{
  "head_dim": 64,
  "vocab_size": 13415,
  "init_std_down": 0.0,
  "optimizer": "adamw",
  "lr": 0.000356,
  "lr_mult_o": 1.36
}
Each number is 128 + 32 x the weight over the matrix's rms, rounded and kept within 0 to 255. Layers, rows and columns count from 0. Numbers have three digits each.

# layer 2 MLP down (transposed), 4224x704, rms 0.0228, rows 3747-3796, columns 320-383
169143124135127121164177121156108141118127138147138133136102131143178095150136110098099088126127130117134138131134142144141135078063127132135148143125130115149124147150117161105110122124144090
175133159133113163156128138107151164141130087160137137153145167115203084153116202143155113143111101082127088141075142121090112058106061145136181077119103094148110116074127111133124127164125114
122125125139142139105128123132134139092145138142111132141116146126131135095169123119086140151113121116149128143126119183169106160154166160113129087141100152126117137142156090103131098143135126
155152133102158114164094117161161130132089107192119124077127118139109123130144110170154116121165113218111094127133116133107183186145117129079102154132151181100066175088124156117138095082132129
113146107122129113116129116147128132122138140134137155126128106122130135112142129141136129125114152109125126136150164138145147112149120130129128113129161130143142108153128145147111131139135119
120096119138056132125163156106116108141090090151192174105148115161149128122140118172107145134143143119138148091131122130107148180141129100176142125153129103135120114126167133156132128136131128
086097146142104130107067141124146159090154109111132147130161126166079099089087137177129146189093105105086135127133126127127124178126138132182118117138174137107117144150135120147087131125123177
128201174102099144173061173165138075132077122064119128121127083142134158197187092150128115108192187047118119137109151150122151105129105123140130143110121101182165092232080116134132067163117136
148160097111145121121151053171081108109103101141105090090134159181110142125136125185121128142155142103139154133143095085192085150111090104154136104115149074059140126140104116038096151155120147
138120171105148108111132166121192110115090149173143129106140161123166102150103146085129112160143125109132139113147115125127131145122110137106131105109130097140115112132130116116149134103126138
152087141094156134221171142096117162143124170157139184112113146143077131176117097107112120120178166134116119084127148135121120135096113118145161131125104128130117139119136116110095101110137114
055120129088149131100135134148147118106092139142239088173103182208163065085142109161079068129095073087127106181103111202142134162085145137127130091209109105080098219126120068125131110139130132
099179062189120179162166098145125109118084034087095091112142159128137101146113182081171106141157095155169147141114123143122056121101141129174191128195139118123099101102069081158117147098090179
134122131137155140162125077148179089121153097100109099128080105130106094130132156194128141150172093132104125148153132104103109184105110154168154080097122065117168080086125139123091053093135104
197103161067093149175169126154094129145159071156110050074137152143129132133133105175154125189147116204157199104155135116084164169144088131128089161155160155147082140118185091188155132102158093
108142141102100133174159104155108079098102175056134176108065130167149121179160065162093173159136198081053096152173102130127089069140082138108148176182149165097008129143175101111109056148150049
140143094185070139117093125151099117128122142109145127112126149125128078060157092128129133129140175140111090091163180107112147153115119160132176080182117177127168107163129118121079145121170110
159146106054164141146110079139147180134108220076159140134159150112068114143103180141126150141116198037116126058084087188190131136136123143116210160090090166173174093147067162102090155172119154
133214139091080129158078139158121113103082105069119175144173074128187110047119112094082139155188090190078053125147106146147095173126126135124084140096113111114143118113183125131101118140134118
119109151107089146134130119121141113148154135102138172050130181144133137109127088153109070110151145141075124119172130169148121194128130110130165117166149146124095151131168154091077122108140157
191130098123114130095127111119101122071106157121111121123128097098153079091113058106173110129114111160128106104184186102135141176145065106146156171146163110126137089139091083152151160122157118
152129162137131122100135130119124122130139123156137118100140145175107139144157148127111124111163148124127160118139051115176086160080132121137101157140159099126127136113103096138149150114128137
092118141083141094140150090134103194121145134104087096121096134117120150138135100206092105126152153133104115127124111182139116123143130082115094133117107130131090129156102114175134071142123126
134124157085051137140098079215140103054129195081075172088153129159214118069082127098135101038108167082176140114195110169199118112104152070149099155122099092123127120163114135090124150191131174
128136125082129123074135115137135130119143122063130114114119085151115164130155175099146143145083146135129126100146150158172128126170133152108160128106121150149115115151155104107128109113157132
089155158115116142124124122136138157089099129097124123143111090125135140111124170142103143126141153148191165162117137100129126157136115159120129107080125184154132172117132126115133162089132168
107141088076202149076158071139151106102118101129153138137118154137157107103129145139156097157095122148121130141174154150141091145206098114092126163139176134086097150137165140131129106130138194
115116140127166148146124086099103125117108107120122116143122124143120123103101132128142137120125160161120133118096127175113084114118149132144124127112144071114100088157154138106112110094138135
184167105115074138109133111100130123097139141084057101107112151107152134139115138127155116105139121133136124115193127121192132113141139124132134132179157165125092153143150105122115134168157171
217123114105109099153115141096134048081086200113111150147145130138185185120194129139132131117130160009137092111129160126135181117121084094144171119184141078031139118113061116186102052142141140
155155121196098114143129134156178107147141115125144120082121161181146159101150116150118115075147126139111158146056110147153084130155142102160108169136143145095196138126181129172161103136117105
139153160154131145117122050145132120096113146088118112140153218178142118152160175122160107149159112160158183168144105191155145116138160156129169142140141118105071150093184164078058192120113175
082161094137118158136111144091139105116164115115145134126129137115145115105112090138076128166154104133117156122123137109095133151113138137106155164134116138138129066111107185084138133116137110
084100141024121187109110100145146250150142210152087047144140178092083112059182127103141083090154148139142174210096192113113097152182113114141164094085255191179095132153119202084170231154133156
148133118128106098163104208104074123103159175099202110179036166164139198121079080081138062098225143108119107087149171147238101093152128131141109183156094102107113172169185083151150098103164136
138165162138170122083131089154108122127105103142058108091123120088131155098137078115179110075167112130137147087127115178164109156159092126135130158149154112145068110163079082108143134171128145
153128101105139115128143125148167150055034161180095096122128094168131132094047176137157081196155212085122091150196117141094152177100109152060139124169140116073091109094114158034157172137136147
142121117111144137067156101178162112156130125155091153130168139131151170158175096087206119165118142170118126148129122134143106130126161129155122059130146103167115110145147110162109124180120149
143086140081120162080145152155098106094120159105136147147121104172158117083084143126117096135104092160109082170149177165149159097180109129065152185181148113113152120167162092056135130104132160
139118105136130175149118168128145119126092127157146104123152133151139146138109087082141157141155163142115147104140163159144111106122118128072141147119140135095103137140086109120100170075091167
108105155118114103118026107153095204098092123091116126128085115115142113106132121123131199102180108238108097149138153118108068150124099169160132100126162160141134129183074101146140169083093067
107140105096197139105093138116127150145107104139125104110131091167139141177134076093140096143071160097139106112172090109086117129151120139128124146154098135110131053110164136153112128200116118
165179094132035125158108142081086102136131120132131159136134113126158159141178148161111082141156182137136156135137143113105203155130091107169128122117142093161128147150148139124112140101116191
126158153090146132172109131147134126102157122152182133144147136152105100165133164122153135124129099156155065147113119082135151152090092142206153134089102183119113134114083176123151119135131136
132144109142143136109133168159158098117089112112100099068155145159096071130146111169203117092059148130120077120203119178120136116156132148152165127123124087130123143138093115153112150104135095
109129111123105131170137169123110098097117145104136129105080123187145072154145106174074111108123103172111096077055159103089170116158107131081208106163069134124127132129138135118149087146155076
102136118143098142098168137058115145112139159120151131125127123133137098186135164165105139133101160125075169168109110097124126110102131071102133108132139093158139129096108096121131110068111129
172114095104126131130166145134133140161149164128133115138186108145132119153170172137137109122123174185141198127143123117139118164170130132163083121134140167148057157193132153151139096129134197
164124157130105150160133117164205187145099170112097128120103145127134112132078149151137098079131139114138076116134111084145064118126166125191120165154146135137145122159135096136152130167136087
117091150105102116134091136108116116093122127113119115149154153131142150134125154139129085159118130140072105141093122166169114146194136139153133069117123116117135135113183098160138110139134108
# layer 2 MLP up, 4224x704, rms 0.0274, rows 3748-3797, columns 320-383
133097147105148127164122120132135119112158114061117138118112115150133087153153119085189146171145122147138115158138134141131158132129117108139115169212149094093140115120104127131164155085131174
125173151124089131140153035146094131144100187098053140115122203160126148171091088161189084103057114124184175079164187154189117115204151055143119168147193124099152164207102131134123149166172130
144140123095129136105149128116133082110130134117106134119147140115122177119159139166204142159106111147111110101124139143121125158179158053189125119191131128119079152159113095121095123165165129
119202130098084163151159096149058146144100206098118153105131171151169145140097098153166053107080126110177182089181240155190154124195150089127161149159185106106117114175102069146130147182147151
137156169134165135109133093120152104084145127110135109121135116167139108128108144128152109125139123118132123144125118116148124133119126125097141162116103110104102144121105128119087110142134108
172109134090061134110109100120070143082074162163108135107113145133103125141128122094205156136109131134093169159140143096127112112098147106136140101148154133106118101137136174094060134148143143
160099161159152145104174077146143111132082105105081164097169118100124159157122099094142163145136064194200130078087121129114120082136150076123095115106083048066142136125078101186171184180134122
155245095075117134120131105161104108182115133067090192102167097147133092146077122119187117101119089106141170078142157168162137120183162109195149124113146040105113114170112115146113153201109185
153169120078075124129139090096099106142078160126113174105117137173189126156091065158208112084094116134162159099170171117146162095198105115145159166160188118127116169168104073113152106173159173
137127143129118136154114128158160112147133097108112124160134157143151150168065116135129124147089126132122141100144137120143142141156113107140102129134113083110135112110141092119130137168124049
122154115148114145142157129136109119089081130110109149134074121141137179172127071163146090136106148129166148083138132130165140128165129057129110154133201141114105145156126106135127144124158133
122230093085074132098121050176131130146061163171106177111109172180116142096123100171137067132162085072160140107144141172195157134167061061149126159169218160063110115203099071051113185164117125
120128161148104141126106100140105149074138148152090116122123106118135128128118125134145158108140139085116092164126172182150133108116163077158124137116095140164154103130145133153148153136120157
171093176156108125166123107187129125132125127174097096145145195125155099147141128098204176168166154185154170093205159131114167165134154155155141140174137153131069172145072069116112140112097159
129112134140102110137131089183102181060073152112082121153116087172122196168109135125165037223138189165181068128177113096113126148143101114139076198166173111125132137127146129074105114131129100
175125149127169161118164094129112108072143111134111131143152142141075116126126124108182142112108069145160150112166137100139138088131122153093158115087110163125077171108147120029093145118166091
122173109018077126123194146139058107105139136150111103104140127108142103116107095143124085141150063088152158116156175125133140137162119119084150152164167080064112172106076114140101192126159138
110182139109088140159115061137155153102083151099099078127111164132146091127137199132091132103095060098123054055128163104121180113143144110125084157140165074125134062124155110181077110168115154
090124164096118112129197163124078155106131144132117116158131136215124167194139095190086148166136143079105114134151140141179107103169123124149159167137090114128133171110139153077105114152143134
149140144082090132135133107095132179114123147106102106162092143130154133133106113171182113108081151122130175119180180097172117096153123045085147099131201136140161133119114090098105122130172143
166116131137151081119153137136165108110145175135134123186131158141164133114139109114116123098117148166086116130128227139121193131169129110124127126137123137148107105121117091132090117118122105
132153118122137159121139087119137135116093125129063170109109144149194147121124100134204100132134147141154165070165144184186172142214170058083101183215135097139161163136086104106139184181107159
179157169134129119149155077139086098114105144105083144121108188135124125136066125084194093127134104130160137105173137131156112119178208105123123095160138118118179100187089090130083142196157099
126190129121067146107164091135079137089119175133072147130113173173131164141158069153200073129093099099150173044170155103171131128156126079161150192171154119120131109198089071157133172220152132
088200154135120132091165171112089129140106102177105104161111180120136123115171126133096120133162133128114162138164110114151119107134162097218083108138145138136138121144118123180164115115122174
145151164122100098112187110175118149131098139072117152129104140118137159160063158181182137092106134081176166043169136166208131137137091100140175150126165107081116122127118086080095162156100128
168133153145137144142137165147148118140154105163069118104172137129160129143138140116129176145066162125098144146109149141106117169088192122127129109194130107139112136125102148167114149088120124
148134124078082110147142099152122137120088134115135151134095148168150153159140110122187150127127105106154157103149139210136157108170162113139125193145177157113090154171083072122129146162095155
121178080067101168121119033121126122126098163078103098099038154126146150168147110160182120113073118164181202126199134120129150148185122134189123162175192111112072115164123129110112129178176179
153119165118115104156109123157131095112116114150080145179147204143185222118141142113163084070140153131129112150132254183112166104207135083137148080187140071145149112121101047088072097138118113
132130123139075149147164052141113133082095147137059134090090122170142177146073097147205107118110122123143121100163143177162130103155117124122171180158143142086116125111054100105132127155189094
113095176155105129085135101160131144117148123112146131115128128178127117121115131080130161100124120069159077138119116212139109078172146161118156143114108083100194166107120136142068125157129142
148131130111058158141147123100085138111084153122087184102144177162174166163079091131150081125062185096122184131163210175137170079210152077174156139183186110087120146184122075160130123153138162
160199068067113134139133120142138126148080169106112160081122167140170164193102102131183115088128108109110190068171144151182138128187128122124147136142172135125129150144100132109112161155146162
175139100167132133134111053134099106107113122140096125120121106170110183139130129110179057122133083113199136054147132122200111130172124083140104183160153160127120157176065080085142188130174148
134091196114140093140166128105146169117105088158106139145170124211170161183096140134132139152066088149046158081105131211150101107126100084183148113175087073097066051107108123000130118207121173
172157156091149138151140082189078167103068165090044112108127121145105165119078153132175085139112117105186178050173129120180161104177161132186111162140161128125147152152140100179159109188171220
133150162104122156108133116146101167123114200065150133171101155147138146130050133119099135111133124115123106100142189133134131129137127140122144118146156125078095126205090128095101147129197151
117143165104100112087157148118096121085086153116149100141140120166139145107071124117125143084149093137116114163170185111139113179141097122098203129149145122127175162177113084133162116213124052
125129169126107101148179121103079142118133137079115086115144083182108126125157157125097162128109187079131111187134162095138157109133105133094099140130161115121177193208134160126139112113151107
167112166118110097120213165147163175126140176137080178146183167164116189228042086185145125140012140069065160139170190173191166093144062065136144102146128133126076157123123060114056113178135069
131109154115169138135141135162150143105125161118161156114107090144117113150098117091132160183110125106154122092153157206139109133132145124102124111123115135119120110114124125137095113127151083
139143144123108118165128122127134142115142158154148109248123125180165210177029177111067110161089111158113180070098157099157159155150092120191106105134132125071154128149154108174151093126135086
130160183101083130163128096196043125121093105115037155101136161128130114110155100143170126087132132132125151148178132156176131130144146086187144151158178165109102148118142060138095159182156170
121089076122122132171098115109102130132074142133153122152111142145176200138122031090153153123147130134160142128178145093153089166145166067143121092159119152147159158131152099163162155165160121
175157186151103114159149148172094183121118098127100137133116148138118156132118131123121153170088111132122167112122099161157118154128097103128111130137104147133181068106092159126112115137123166
100169159113104143131124085154128162070081120141086172094108118155125169122122068182164085123122142163163117086143173173217136130174130038147146195149178110123147141142116034094121126179148136
152152144128101118127099128117122120115154145106107135130188159138101107109162124145135140132081155135136087147152124135116097077122128153096129131155086160114123147148156162093050158120131136
142162091106112135127148076154068159138102182105066116138110121138166172183106081150161096126051115161147148060215175161175158118212143141154142146130150127089090178171105108126154168136126131
133160135123123137137180098157100111156099158114130142153082153115119129133135074138165136148099100158115125081164113083156152048222086131138107139128146117111126104144089135069152210117160080